{"d_mlp": 320, "norm": "rmsnorm", "norm_eps": 1e-05, "init_std_qkv": 0.0441, "optimizer": "muon", "lr": 0.0023, "lr_mult_up": 1.06, "lr_head": 0.00646, "steps": 5059, "dataset": "wikipedia_en"}
Each number is 500 + 25 x the weight over the matrix's rms, rounded and kept within 0 to 999. Layers, rows and columns count from 0. Numbers have three digits each.

# layer 3 attention query, 128x128, rms 0.091, rows 127, columns 0-127
473487450495495533511515500458510488481525480483518473480553520530470492533490498522492496499505530493494544524457548521514525517516499521522526455514500497545472491538464477507511484495479481507545519521455490511479554531516504523528510470498514472543498482504523477542501513519515500481474485473492506493494493468534494501520470483492497463441538485471485496531570474466454513481471
# layer 3 attention key, 32x128, rms 0.0877, rows 31, columns 0-127
458499465518519507521524477520488435457484488462533531530498481486521503525539454505473481541514530510520495538489511464503487490492484503482509510504491499469449526505547523492542518514512516532499501519504531511468487500449493481469542510520504494516489480526457535518509541484454498498479463448505525461491512483525473522513507530527473493534490480519516499500502536505477505560444
# layer 3 attention value, 32x128, rms 0.121, rows 0-21, columns 0-127
473518512549537533493494524507509522459532492484463538525489514520462526525473539484475533470477519499533546518458512492476529515516476489506473509473497471486534508512480505508490514513514513509507452500469504535511547528431484485495512508489462507452523480520494511542513495550504530536537512515499493455456475489490482518494467517512481500501467498473511508472483503531492493495457
488492519515533515472489524508489559534464514510548511499508532513496508468502478474512486471487505450516536463524464521468532486547517501469492497488484449499515504503494487432491519482474505504482542520560543468460480490523549517476503517474504519497467458476454486494514481575515497510511466523515505497524527504492502472496525484474478501468538486521525529508508501450515459483489
543482511474530506485544525525505507511488509454488521513543525540499566512484460483533450476530483529495504532495437528508506495494476454527517486476506481479478494472513494540459470509506535555495483516515480514447504506517503508462498523490514514505498475522508522455523500512479496457485539464498500503545467515519497506517493471525489486454497537513497492472468486488485494515510
485492513498492454476491522481528500544473491465502468442492481482476499504520480496500517490496465458488492476492497518508529528450499432458501524495520505526507482508495509508540521463536543516521508497491505551505547514517522495541467497470501522498452500527457503506519507463507510500526499473517490465512501506460534451495493521505523506537475496473472509534523517487521501436537
504505518512495484506489504490521505533487460520474501485589518488522490508514501484528545520488499489471478503485515491497523485518470534492473453522512457530493472503469530490474475486486492536485501465472530520468488464454494439491544517497500488518475484518501504495473503505454555502501500504526551492487517490475491503513466583502524471463536484540474498524483512481452498486487
526495558531501486478530490557480477467557471466503487524472555473507465442436519517528525531492471491491510515549519464476510479454510511497482474475545492487527458495498445482485554511486509539477513543552501526477443476521500521469523481467516476494490518545514504476490530517476509519531474515499511507475545504503497533470528469511518483512498511510461523506505494546534494462499
516472512478517519496519480532527518522533482513485539549488476520480530515549459523500508505507532472510446521521509473504538506480487504475507535539494518495494546503518504410503465491517506492481513510459513499524476525505490508511514574489497490499500539520487479534480506496486507461522484448513476467468490546506507483514535445501471528462511523498486493488521473536503489521518
486556514490474525504507491521474461517517463508444508538519506510478498482515479527478525509516498523502524495479465487509549513494534511487509503487500510494475469487460499502535476540497527509512481461461490517489502496499481463488504485465437495513494472485492534498502522544558464513500479493488488498509538502531493486532488485442524516517476446516485472459525493458525473544446
507470508462519500499436503508499499484479478534520490509468514491488506498483483500508494558479485476487535513504507487501496487477491551522518480498516485457476508499491508495503509494520510542437480501500521475491487516499522481521497524528498542509448437546519529520485547456495431507523494499506472495550482502491537541448478525461454534519512473510490588464516461495514498521531
504482511480503489417513473502508477481508496496509504511508500504510514499503535492512484448490530475509460508506529486482468476497502513487506446458495542494486480546471509503509513517514517429512514497481482449459522491481556442526484468487531483491451512506499531507483481541519452518490485528486455556481514522476478545480504487519468503507455522499489491518429461500519489501509
524503508507507488477490497508497520545518517528481475486491480491490526473494539514476500500532514516461473485502469465516477478518500550481522518460531517490518509467536485494469491543474529514463490491539485517497511455456477503509516484485488526515519498508496484489482479489515501444525461492477465541460528494536458474485471515499466546503516458512469475528529555495494509473506
533474471522483467519518505530534510476506496493566541521509542483488533475500507498490495510542548496446491537474512455524546498497484478509500504491489499464471487492509485497470500525507557491493508511487518525500501506475461485527476527495528487490506510485495453499500478491530520497497482450504515483534517501519466507519530489481536477533486482522489491471505454486490509537532
518566474514507499484513496483482500477475538495472509473512541541500522518514523482495506507464474488504532483491475505501486485497566537489505503526474517509531484473492504490462477540499523527499512499468488495506483462486498472510494486524512498488512501535527473524463501482511488515498486469529500505430526471529490477522511449487505481478488513547503506522540464505472494520529
471494514484460455531530497490459436515505496538463500511510486486445525523496488521530485485521486503465504541510519472523528541532496513511490499522483496557511496479506482513518467515542517537492506488548528513499496531513507504447490490501577506501496501478544533486494485487528526512538478503470518483477551533486497492457542512485493495465490506486516480536453489525506495551509
455501472526530510488493499489485504533472502485495490518507456470498509473476475442514536518491492474496445492513523470474494467485467507522505514516514488566522460512468454552533471494493502508489532466483501483470490507503494519512500503505509511501469494516521506482520501508548505522509488507474475515462501471521492503503530514476484512510460550514512485480483502499500518511454
474487545483492519458499476457495527500547516517508507504472480491505514510517487510540495473448519466485529500558471535530515486451468467552493497502464490501474487494506529529523476509505501498499515517535531481487516523521498472526489516518489495487508528449488508490501538514480455496470504469475519486490531486513509490491445491490533495484515505493487545504535521484444532516451
490499521493484549499482508460479511507477500516551477501525521484511506494522425509476524512476508468481492510526503480534450494508539506493495504492496515504555521457506483516499493484482494533497485528470486501478447537491513471521529539496506536493511494523491473527551505531483532503505520485516509558515522508447521530517458447468487486456497453451504558521448487514507515512522
489477526492512483519528462503485468520524514493481490497499563490480442502463438548485514515501567528465496449480477482522530485507496500513465511535521522533507522477521506477481487485544513467452519507532524482479532502475492518477516505484507515505482451485485470500493507498498502503484513488504491512507454482479527543525494505510505500515487459511504548485469526492503489550479
522481475500509547535523506480467495500492482473494509492517520520507499492534507509467516476478466499483521524471526473491538504508541513506490485493531500498529466499533502512483529494504525485479519484485503473530548543520465501529452567472500472455534460513498469461489470514469502466503515526486488487470505521496516472530509543490493521471534512514473492498512513525509475464494
490489527506518498562534518461515491507476517487547474490510512476462488546500502511515532485533518507481553519526496495491477476470492433518521505520503466476525444498496556459495523527478470516490466529510485483536499525450534488468492506470525525523477545480495534506484476482470457481495519492489497487483512480510540503473511453563474550494473534495529466505515508519476487509434
465501501504499526471449500504497486472464456491474531506516551497529520526504491489498500513470470458487529455485485494482530543493488513490530488467476519547496513493484483516518491505474503515535487487508488504519511504498471483535496450523543503520516565518525515467538485459490473523463473483500553505515497495484503549561494512517476497491476493467539469509487522486461500512459
480503524494538479504499486536500511520532541522499526506531502475515506470486489509473491521519456548516504475470512482458507459486518484474517542448441521517529483483540529492484565503498520555503489465495522540477503522513511486507451507515530504498450454480465538483444475470486513467498527488474472520480509474497500526512475480503499538514515491484505507513527491535496506503519
# layer 3 attention output (transposed), 128x128, rms 0.0903, rows 0-21,32-52,64-84,96-116, columns 0-127
478530500503485474483503500466487498510491477502481487521488492548461514493498506523538502502495483524510489502493510503522497498507517526505523485547512482500442503481500490535511463482522506493490521479480484485477509539488524511496497494521512520492529497456499438477461529505525470493493531482538484489506496455507465514517519502495497508482492486501520491461523538507490510502510
518536519475475529515507504514535523486506510495511486506485508523532486498506507508471482515474486478544502524480540503493484485523481480476445508513497471474517463495500513494450502499500491556519476498510507489507501485509492476504487479467497513508512494530518539531506509492539494478526472527499507520482475475506471528499428504503488506494517544489504479536478506455518505530512
521503539532513511494519489513489502497507527450523497514509485532477490497523506482498473482462529493476491506504484526498470509503497498529510513518523521498483505490515531529508509517516506500492474500457521517483489491499491458491521534492513518541492486485521525504480501503517541519501472487502516489477483504498517501458523502498528506473503494500512459488494521513524496482477
464463511504546501488482535508535504525517505488474485468509531465513519518549493497483511507492502523510517449477503547504532502522508508523478509557494525522474485521496489487466486463502528491500515482488536517499499545500514484511496484492470513474478519509453509473505505500491534484509510513515493476469508525517513508501473485495492514533525533519480496504500503499521497504483
515457534446500497523516476501469499515509532497485488488503548497507508528495502499509470539507512499531497474497515514504479501519475490510453523539508492488504512499452517530499497481495512490496528495514501502478496470509526506504519519507549515487492508488489470489478500511484513514512486452483528517461555507517478502517513502496475502488504485480479489505491505529520515486501
509518496501530486488503526484476500481517463462518469472533507484514491484467503483518478520498495522493520493536491497508495479525485508493499511493505522515522480463507531495495500484521520468541450494516476524506503506463519451510480470509488529520489476488494524488493496500518521506513508537491509463540509495504483478471547503539559526516473491480523526493475513479505508513485
481563512497506496483504517489508503499503482525523475463512464478534532491514516486484490483514482512490476482512499528518504487506484525495490495524499504515491474498484520518486513462492506523470488479505497471482476500516504513506523507478518495499489510494507543505477488495523495486468475518513505494494488532522462478516464499551466511483512499518493527506479515469493503479541
496486497477503485501490507531502516540489474511486502471474475475453496491520494512508557525500525518501504502486485503472521488538525501516499490504493470497509522498483528489481481505525512459491493502526516526454512497495505500495500517486504491484494529498538493523505481494519494522451492478519505483512492509535521496514468492514535504521528502509516484466498467503513484495525
503506525463491496515511468471505556437471516484500486529486513502516525531465493484486503534520488507462464498479515521486525525487472512484526540464497461502502527488483445490504506457520520503519521543501492471498548519468535492477491466519492515506517510510495475450509485507532526503511494488513496476499504485490490482483498514501495489497499474511486517512492509444504481529527
527455457492514484544528513501504537486478497493498488450530490485511504513519504506487536476515469468487518499516488498519495485496498490508463494502530476492513478482507488523509520546510519501501475481504471503495497466472465507501521467497474484508496516514530499496478475482485498460487500478543535488516492499510515508514553481502498512519475493489505512493534509486475473520488
506479508473455482479489485498496504524542487510480493480536478506506525506466508499536510525498543514478499511454489473481498531472534473503510514486506538486493496505502496513520497496480545485486504454497496499469497506473527496478522501542502485563515466512508511544492499509489463522507506511506488506489522529494471479498537486489517491493531508498526509499502522472488474514473
515494483540488502507513498505541490506489503497490505489454485457534494520495508473510505507466520488522512496497487490486421509489517504512512490473494502491488482495507504516519516493478485502488493487508519514492526509529511507519507496480482510454496481492522490509487476488486474459491514474500497496499500496533497483503485501525514510493475477509495470472463490519532500478507
522482472507498506503526503506475473484526515525483502496502479490477523499484511480512473477492505488529510476478511512531493468505522495474442472478514487514506480514499499477491487477499467537512473510523520496483500476473521513497518526487474481528535488498486480492477516512497509487501490504500507508468506466509508523474493487509499502515484488496523502470496523509511503473488
503497498522491518509469463471472520471496484539497481513512472497521557503501499515491539477465487472467506491515526486466498527520508509461496473493472511536528507514492436483494477547521491473486496498469517501496504498480521492509501521513483486526506519509517503496518526484511504489503522495507491487486440503469502505527494464515529527526456486490491556483511510506462548508506
485501505470474500544547471505497579499493469481491529538481509504520482505530482521511512519510503510501480455506471513491505474501489516485517502456519496480493532513510497505514468514542481507493496471509530503510480504487470506488496504496527502481501521507525487443525499478514502542494511483505514530506496494461470478492478495493454526513504496487487526535504468508523536491468
479482498528508457515519476498515505508522478486478513520494509518482546506501532505471475515514486495526514492498485463454510505465484518548510538507454514512491496510461500514520531498521517532514526511498475473514517496527495506481529527458456509478511495529491532529484481543508496475502514498484491541495506477519521469505492496529511504441492516498479503486492512522485487499508
510526525486470514550515537493486531521482506491500504506483489521542469500506509480503519499497524520516480468547503496493490508489487453515504529487503493492475537515466478541469537499468486476524505494504541565487503493516495509522474509497498491504508531536498509526533536548515481509507484520520479488515526488458474486471491515486521474488459519485477486434459465490480496487508
485527505527522492500493479499488485481478497486546536487523500470493503481529483503544509472516518504474488521510497530467489489505493492471512493527509486484525512507440497483537494522509483509514487464506513533493498542524513503536509493494474525495475510473524482465478470521476521490517476491503505490522519508489517531514465525489527507510522498503499505473487508506480482500461
509533490497530485506512435490480484527503509512527467489515498543515522452493518500503533483476514525494508505472509520468537513473489520519435458507521498500476501507514512478492486491466491528492498477521507527519493505466524519505502502533522518507513484485482546493481506512528486520503500464490505465477503490471491460499491495496486500503511482478497496441496499494503478497527
461485492458508488494523503517565505517480503465495512483483499495505542494526500465508526504508496510468491499508490501522489503509494519528469488520491516569510504503477506495490489492500507491540530503491489492543473476529525471501493466519472488496529515489480503497478504488516474487452519511532493522533522472526508484481518480537474492503506490474447549482531546501499518493478
497509503512490494489493504528484476502496494452493522503500525492502510505495474510513525513497518505486496518507504449532526549506527476495505496483517501496522492536502501494470478492463472502495503502527518495560482500513477500524496525518491517496532499463466465538448517506495502501526477522511481506506518511519474559521543524505520509526530524463520454503517499516496516460508
490492534529525513490505516492485509490466478508487533466506472490481506475463533491467526488492528497487499514497498446493512509494491498554472482525497522469467476507495494478496471481481498505506458475535527492482510465506477474473506517491471483543487498500503518487519506465472502511493536505488485473523486464522516534545513485471491527499496514478494519505511480497501449518542
471484499493527505510468449519479527497465476535502462415512482527539497449470479487548491514523502509508526493456488506493494520506495499485509439510551539520501475488484509477528488500469514530509520528466467483552487458502526534504523509486487548521502469477471507486494469504526527514535526497487478474535508528507483550508516542510510525494506508475505513490492484477482469496526
523491500501539480472511559496481507516478525479502509443503519524489494460454534471507468512480500492487492496498505467494493526475506502488468484550490524506491513477487494508529452481511458539544524514510477500476468484484450508466510502466504511539466474490469466508489481473466452457488526447446526501517493500504498528534554508521508473518477488464482510536507510525468494478508
495530448478512464519513544518514517495542514499479517499482487461509478511476464487546502443445496532556516484481544503484528453455434464489504458493532488537462539506516485530508563529478474492521522476532491513520483533508526497528503466538534525520492527495484487526493485477501507475517450512508503489516516479501515499482465464496447488457516530513453525483505506514481472485504
496447507519481496503495499511504513493523498556488488534504474512446509481516467519470497467492472529473473501498452490517483433506529505494466537487489473518508494488507474514506452487453482496514532501525497519463481525487484490503493500496447500461484486504504535519517505506479479500527480509492473505523469522486483507514507494515499530486481474536504474499541507507508543534498
483486484472513540501488525515496516528508468449491483523489513509517510488522530488531508475550495507478523525478501500493512450476528523500474506530444561497489484504499515445498510482526524518520529493546493511491493530495478492500506495479501545479496535490510530527533447470513467490502497480520496471541485480482524506509521501500532494516524500485487514540502535473519492490472
526439456476436533500467531475483482506474543510512481501467516468504497481526507507507472509472534483478515492495477513469503553478492530456480503463447472494493512518539493511498456516518467521472504504487492497485539515507500485513498495487554498469488473506477482466541498540496489513463536480484505520521490501496505496479454539476432515518474501508535507495475534438493479490511
489480500509507512491534525461474482489469468535486495487440489500507472543477503481492540508508469593526497493503485540530489496540503462504487458478504523473494514481492476501490530462509512524502502513496486496481556557531466483481501504524506493490527497503499497492524481486484489498499450488479511479524482467519446488481523459516466476492507503512466485502526450494518546522472
520534478545493482484506483552546503472495463477497486486526487482523488461524505497519501527490473481527483484520535490551507519494475460485499518512474488497565488515532495513495485422470477522505503502495507535486560511522482511507486509502500544532497461520566509472450509520521541500525519539472507420508558481526465527477486490509481553497470480483479560503504502554466464504482
489494504543499528473515474502463509489526544483515504524507513504503508539517523483477518508503515525452489540499548482524476458525507485463453518516528485485512528487519528483513530516525527498523484486474464466491473489499466536487501471502528513499529554487491486532531487513489507513481462485525522512468471463503464504476495521517505506502459499464510537533476493485474511470496
501467501451472493482492487499550506510491472519496490517452505480515482533519464505515515506487533481446522534484506522494496517532533507494489505527512474561521504541487501495524496489497495505503518502501491532482492512505531532463468469476512489451504503494484511489490502462487526506452495438478479487503511492523522480482504471475488514499484486491496486473493472469523469525539
493469506474549521494506492512547480491512507450500504501482517481505494496495523509492494498489540500488469525497528459501513498492507475556500533490440491476517491500485509497477492477538476540570499517471517486516497457530473486509524488534506474508530472472482466520521486500530500538508520509480535518519532506490509534519480491519489504506505499494478526521496521517498497504505
492511497495529485424467498515514471419480502495523483513472441496498497501467507508453492496503485492512521474518528476476541480495475474491521501479495508510494505481542492486530508447519502499516533495473519535481491500503543537522482535469504490478500491474495512510558533457473506513528469543471499472479501453488540508459490484527506480470501504548502496478488510482483544518465
557511486504517491517536481479543513489493508523502543468531490511529497486483519527518500545460520458462500497538518504471524523503497508502537546528518518505498548518503507465484491493477492492474473481487514500524482485491471516542484484468509505547501484463502508508559489531512479446502505497470452474499525497522545491462492458495490550479525481516499495475489522511493513482491
562512470473455508525478485515552535493504514509462456460498486476482505530500507538487476481509511523486538532492458531491500460468523461502478446497465471535477494598550505476523516480491503486515469497487491483514525501475510462508534537542543416488499483508513490533455528510520467478492470506505446510481487500551491470518526512501447493475488501445526513509497523526564503542490
484481488475476502499459534469503552507535509490492470496498496507502549527493449513472519505471495502454473525520521531479494495516484476508456495529471512465487494534488499485516502534467522527483511511520451492476475521545528497525501510535482501492512514510530524515502481489492461483503499472493538483514514486520475487502512480523473507511481469479490531497488546488525486469501
487523490534488526503459516514476486500480537457486525481457508500524470464462487508478509517531525457527493498508514484516427483547467495522459463475514520459476541471501535503467494494497474530507490530480463500462492566498477451516496507499556513474504500537486509498498480506488508516491490511504477496509521517502472503526482510482489520498501503501532481497473474459479537513524
484501523511486517490523483497510503506471498520503512517501537513467520513479484496505514484467465501539490504479507557523463506506483515470495472485439551489491488480493453500545496549528478458488509476544437480524513535493490468486501528503511501514446481485486505542447491476534467489492514513498523460525471517462506463509497503499520502480469531588507492578485514494511513478501
466524496515534503495533506533550538558491502494492495503476478474475541509505465526487474474512476518493534504536492490526502484461479489491545485501503487494443481464502493479512531480496471513527505487496550537500505513482517514527523500494522485522483514528495493487536539475467461438477504486501519493522480477528467538524505501531508481510433459507495478516524495472501477494528
466530514492492484467522462539523545458469488540527482473492471501523538505504505479464487487505538503475472471488493505530514492493507509531529534499495457510517478478510514525503519486500497488486477506506482516502483530497511478462503492530504493496514489469498481490508475505491483540533498502498468521482483502525504513517514525540487455428440484495522502512503531526513490496507
480544518449461472491463489503566477568497470460464500476507478490480483512500480492481490518525520508496443480505479485497480507502501490493466493487483517519466493477490479498488481456491479523488485464465508529525511515506442509472566498529502484539505542497454501538501485504469549482491501481493492533494480527471492522507479520494520512510480534554489535452499491545481485511497
486495482515485470505491494514510478485523530491494478522474542514485512524528499510495482524497520507473513503492548538467490500453513492471477488533527534489497498512499516500483565512493480496520530471527487500529444498479458496515499513466448481510515531529507538481464473511497502464503509476492509481492507524486538511516466533520503495453503549507490495484494523500508507516496
516470507544530518507453522504529495509581474567525525457439525501494482497504505504489490504511510454459462437516483449468491479506523423498507544491490466453493496484523488477535544510512507519476463506519502502503487515409501481500492525520480504532514518512506459495484468518501487505467456504459532497521523499510489477517526506494507466509542524537483478472506479481469512499475
506489494499494476506471506500482481509453532546494443496507517499502476433498481526511554510483515483526486526520464498537471495468548559492523471491485553542502529473488465467502516538542519449501569506528512526484517514529527496492467546490481500515551489503479563498466491520457468429514460511531494463524493474493493495504533479471514536490514523500467440508467457530502491513520
560491513477491486488496505470455462474494486546493480528495527428501504442488512505530508483468487500463524503470477525537489488460459491456484520442507526483552544533497483496526561519519535491501582492497489428508517506445495553479517506471536479462510488449544495522500477479527530468489533525531538512527506467523466470517470493495488509513483469540514518488478507511469524514493
494513474553498481534548541446519538511517549513498544495477472503503546491530523510546480505493555526533489461478518503457516515475550541500483435480495516494505492492525459528466522533515537464468492537453476527545496474451532507483520541506537505496487549507481490466514511488462442485481495541464541572544494465461451466483505550496514522470488465471478548499483504474471506522487
495515502485507511476451559486463502425500491524536500535489475530502521551464471548515539500513495510496473489514484450566518533446485510485466497539490475506499483487483470492506555507480480485535455521489480511533510543432534485479489522482442494496506554477488538563485546506535486508498469497485498518498452523519526512520530543509464476520511490501496480469503537534528470544537
491535513527558589497457530550505476494501480525443489471549507551490464512544468495490503484499517481476465484450479536510452517434474506467453457549481455517483479477502499516531484514570512517475537470582468501488445517464461505485485495536521474506485493492461549521548524516544521454529511530520463446481505473454488497456556529497532473455502474510535543469516468500491542525541
509487441487480485506440505478474508508520482447509479544499485549506474492488502495542450459463538525519537465557466506504444560496527489583522510545524502513541498508541468482532477476490501528508475474494501461513536465521503544566564474535537538446517515498516478463483485481505538503542468542497509506444551470484568528528539466492507515530519510468524492522527465509502471520491
504448497501502522502496508464454522528535490459479501497510488465551460525521488497500489522522446463443499507500502526487505469476540511532468527511461487514438542506461499444567540531501490481519506497500499480506462497474487523495570503492550549494523499547538529501459452446465489548533520455495501517476462519461510478499524484459490454525498490502521468561476526451503490496541
495481503536452523451476529539503493522503500529503489497529542479517480499538509495527487433550593556454501519544510518504521500503462544457467517469480493506531432536529530509494503454488510488453463496500523530479501497527464594494523484542504495515485534510483502486506516543531464557539544517501490536513471470520456483515550494452528467496455513503510440510499424536514514451507
485532531539473552515480528484497474474538487502489539466502449499492480444515522476550524503548467459534458485458518508474517483491491498425482504536509523464482502490483507517476481452494497475521574543463490493500479488559495545502503532524504536479417450516423507490460517525485505539574513512469497488541516533499509519491473528477478548514487502531538424523493476533480513451502
495487499501475474447503506529494473456512461460508489551478495492482525534505463497499493492539473476515521489487544533487531534543497505510474490497498458544485518484507493513477481459537551446484489453554556474545459480477519536486493525472490438471539543522488568496478490540474548502487497481543485514515465489445501491537511484509516509432524451506474471534515504471497516548504
523492495520499500527500488491429494552494477515493499497544508522526450508496494520544531491503470498504544525545456479500485508495538509515435563489551515496559550498535480516472484468530490507536495528502527441459488475490525513491444500559504463545478553507475553498500480522510495516525500508534514515465490489528538470486512509489515478519499561488451517460500525488499525492501
534473503449477457495519504532509522499479487432552494509500600522507445515518526499541489525512461512526492461464513497494476479488468512501511458472462448490496469501496509517541502545522476490505478471469506485500519519525513534512530497518493570461516502518524538476515515517503494487515512496501532536492525499533503503523522477519521500497555510513523525484489496530468499502528
457509456511553461461469483525522466543486558468521531542477554493515527495491470531515482509445463503455528491504476499563512495490501478498464543558518498459539501493505546519505512456516489517483498580537447501460457522551525484529507478471504503460494496487486518498525493521480511503479504545485506500475495482513511536484532528495491486492526493588524526555508547510505429480523
511502485517521464490465495487505409520500521449480529453481479509480500520482544494471500518510500447507496486456513503468525523498550494476485525474505498524505493472446508476438470534521478503542474522503498479517476498527511490472496508494463505507479492487489466531474516478503542527563501457515446463531536484550571503531532568507561516472517494487486510499469502498452466538483
574524466498517482438480505518469540503520534491495478501453493424507489502493500524515453527508510501487533516495517515474508512465523528507498487509493502503494419479506525508473501517498467474502534533443455516516536425483504520485492511512481512529516461515506483509522538458517496512503527527517543463443514544477531548476469495455465534480506538501511492524496495498529497503512
472439511543484457463497503573492527536559454519519449489505522483478520436480508454484513504519508521504506495479512485513505452528474490483467486502473512454504475565505509522516490503467577542535520527504515522450575473491472493473502530531531460499514456497531553486499546480546519488504459471494506550469487511505523533502533465529513549521504509490490490502561473448528481510476
552473435475512533539491504497471476516531478491479450504434498484507525514522501479459531456494518527487475551532547523517486474517474499500489543484524487453524462470522476561480490465464468474479536515512499496504524488499522442452449505525526478510518508530468530470465433477462489532512462469533501476470510527485485510483557473529511454472500488530492532539533491479550487484516
527542511510516502507505537483497517497478497531490489503516524512459472523489409507497530513556476532548458497547502485506483456500466479512565480494516483476455536497463507491476523495543521519482512492492522475493503443462493500447487495449503519461501534484517472529474525499546508521516457543480507487543514527525513523525537530498535540625514507500532530480467544515501508552475
518516450488511503481507497533533468504473530523517463470480543556532518476438543538571485501484504511471500504523493540493460512503481501451556499466492498493497513499547531515485514515495438514476525486495561491478511497490464525461495473442530491470510470449505493469538496503508521524469504492511486497459469555503460518504437560483438468494483493521486505469463444526506491521477
444570517490456537474462470513496489519496503477497519477484501471492474530444512497498502498550500470474516476471439450467509452496512499505523533507466536501495517519480551475544529544485498490538507576498470572558534549495527460482519486545520501471489525514537492495465520473512489466523521496483504462475474500482512511449468482497486483443483475504516486471435508458489538517490
520518513482492473537478445520496515515493513466504465484511502482500518477531517479467493520511506489511516501490496475531500515488517504559487510551487557510490545476502465500483469461481470473497577498514454509464509508535516550490474540555467533495473529509503507491517543499469477543441469475528499525489532510553482497473486468532495492505519460513473475517467551519519528506488
547495483527491540506455548508508467460528507464501497531572508470527553547514502516464533511478531519470512508467477490498471494516499505496510505517485516504499483539529496457502482478531484513487434517514512510455456503514457450480467477520500512489529485494523461522482546516495500476475499503510464557467506502467492453569519502482502481522482501466480537528526455487466490452487
497504475482510502501496501481468472521467476514546544486478486451515530508469512501530507557513508497492537497498529457529530520464508503493479524491529442436501498498499478462473489472483509506506525563446458529506519474495482488494513501481471539477522521514494506516523554469534496513530491473487482524480546490455521470520493534504502496538474466467511540527515492465476484468525
504498489540488489489490527512516463467546510477497539505483510464511473481488474475508543507492514531495496489523482531517477503518538497503495442542481497495526488500553471476482521506512510520506499505471525487497506479504512532470531455503518477484555526455490520466487527515511425505465519488458510517484518513474494504475514507528508500523549483510527520507506504532511466539468
506467468534444532535506521571493522500498513505549485511535529503515471493469510560538474502463464438522514488576577522475524506501518511520530471461479542520510528503491505507494487491484508523515477504499504472526504489482543522511479507475534513502464500512501487480457545499525481496509472483475504493510481505548530490467465489511510475501477494546485481528519492521531486557516
545487493485473475516543472482461550495523550490500499461488484535524461465523499497512509477513490524474495524522500463502455533518512456548490487502494529494474571555489555481473479559498505505481522476499499508505486462519500495497518525517504528486467518508513475486491474504483541507482482482505533538502471480464540463516512540457435481504472481501499505489473486536499457465530
533538542478522460514471505502501484523499511508494513501489479515493445458488483474498466461512489499487450540522490533480467528497489504507506500493509501504505495537532514462511523486476528458486469540485479498496524486495467488480468510514502490518496527497521511536507513458445542497491486458497480497505466479498535505493465493486471486502479487489505486475508500511530532535463
514514524533541520503483446500515465542493541519537502476503495496504533554485455500491467485440511477489499540479496519494486501472484461496493481500515539479450503494499476525525543475479509487464500484561471573547516552519531499503485489501462475513488512495529491455529498498530462526472500515514525527468482514505488500533507521514479523511510501481454528530478536533508510486471
530473502550519476512510464508483486512488516528504504474533485500484470499511491537490536476516511505539487495457487489516495494466486515511490519515499532493481449495469496540517522476532515459513428508524491496491473507508534510487533520523480504493489539494486503489477489482488490481476515493497513467489517485517527484558479513507455498513509523465523496543499526489474454484529
514545520490536536513489499519541508478510429538523518467528413522480514539520462508497462535502484562486541470514478568513473514525519472522488468489491459499540547491508494496479470526493516486527500514527506486505476510520471501485515535470499479516509464464502524519546490451517514507499467517544474502438489450455492509526488504509548493529527481447545474487527505496492495453506
512516505531529522483536521466500464480497447542504494505500499524499495493495473469550504502513496489479472495518481477485494482517491500509499506499503495511502551488496499504467540507491506500540569499483486543524470505539526507515507477548521444453439486527521498522522515462458441543488510523445507483512486448484529534508518538485475487517563457472487479507521476481500487502493
472501518471543476499511491473475527491515511492491509491478503466477512505480482505534567485476483476500480484502533551483490492517475506491461471535501528472525538503535544507505470439510509559513501466487474515525521502514470502547520541511473474523452515474528491524515511498506460514470526507502474522482512529494501523488508470483489481498502493463519498490471495494477506502502
515469511483503524453515522505532533498512495494483530467507508493459452467430478506493509476499507494473493530498501496509483468508462451493482488497432520550502549514484495506548503514420496433498514495509538499544500517481477513507476486494459483486499516515535510519499508525490468541537488509480489505517468515513506516520466488450484465510511506498503489543494531503532515457456
488527509515468471471485532528506520496534505490540483523488469511531527493466507492479477498482497480521503516507520526472500511471510482518455526502488474493456518473480491491521493452482531572539490494513496449496478486514454506495497523528503502473464539492503480497529495518489509488501530498483486513476518516474519492505482506494531517450516492537453513494473508481489490472504
498464494479502501500478476526516489500503505489525460511546503524522513508479471493499487470504552546478534504487520485504487537500478501460461488507470490472496485509476508496496502511470527481512519521515489494465466511511510502472501515547532483514516496528529501516486493544495503510532506527457516528491508507543514498468484471457456506538494508504530471455523482528492509530479
475543455486520475508528511489540465506467491506503498473572491552535522478472493493509495531522508510506489492505517487528490468489492489476510548467484449515524497494519486448464462506532504506477482480507464535543516508479504492478501505457517524537495508515467445506492517513499479552518495499514469507534444536482520508471543458505501504510521528463496498519530560538497530475517
525450479486485512457488534536523491506494513514533495493551476500463452477477533543500502505493500489507513519494506504512508489538502467487513475524473507468486505495504516503493466532484471510514485444479511491487506471512477530525537507555535519512520505499472473463473462464474485490489509467477480482470498476483513491534524488483495528535534487477525470500452503495503498513551
558519510518493516465513498515445505503490510534490469495477497555478524486484521506499493499466461526518512521444477512501503462523480489514517501475440505573481483547496486502480512516503547489556458494502511521510493566499500507480502527544536518500531536476463474526477535470539519519517538494471495511509496507491519463479514494525495478485492558506494538468515488510431497497517
488474546470478498507520526506494493462526485465512441532476487492485534515501488494540489457468501525523478526498475477471497456494478528536496520494521520501498505515480507453508474495521499516463509502479482502482525491475510495473470498484537529526532546478497459485518518480464450477471479472522492486499505513517517499507544495434478487516534461556524496537514512471496539498469
481503426500493495535514444495412537500529485471481531501510486493497489498484513533479493524471494513524500482495472467467531522505520524500463485453474479436511527476516505486496493476507484458476503478535481482505499482487512530504463522556513512441520466524494556528525507523490506481504480480486481499472453512470478481507536490488516482494506498513479480513525520518525513523536
507482499448504486488547510497565499534504419551529500484524480476504447484497492491515525501509506516510490503492492519529496477510478487478485516481508482518507492521504486532439501483482536515483431499535521503439505510464561506510548484452503514541497534431511535463471488529519508483496542527493492526497490516484500535513516441502507492495519493546515531502531500486530518528509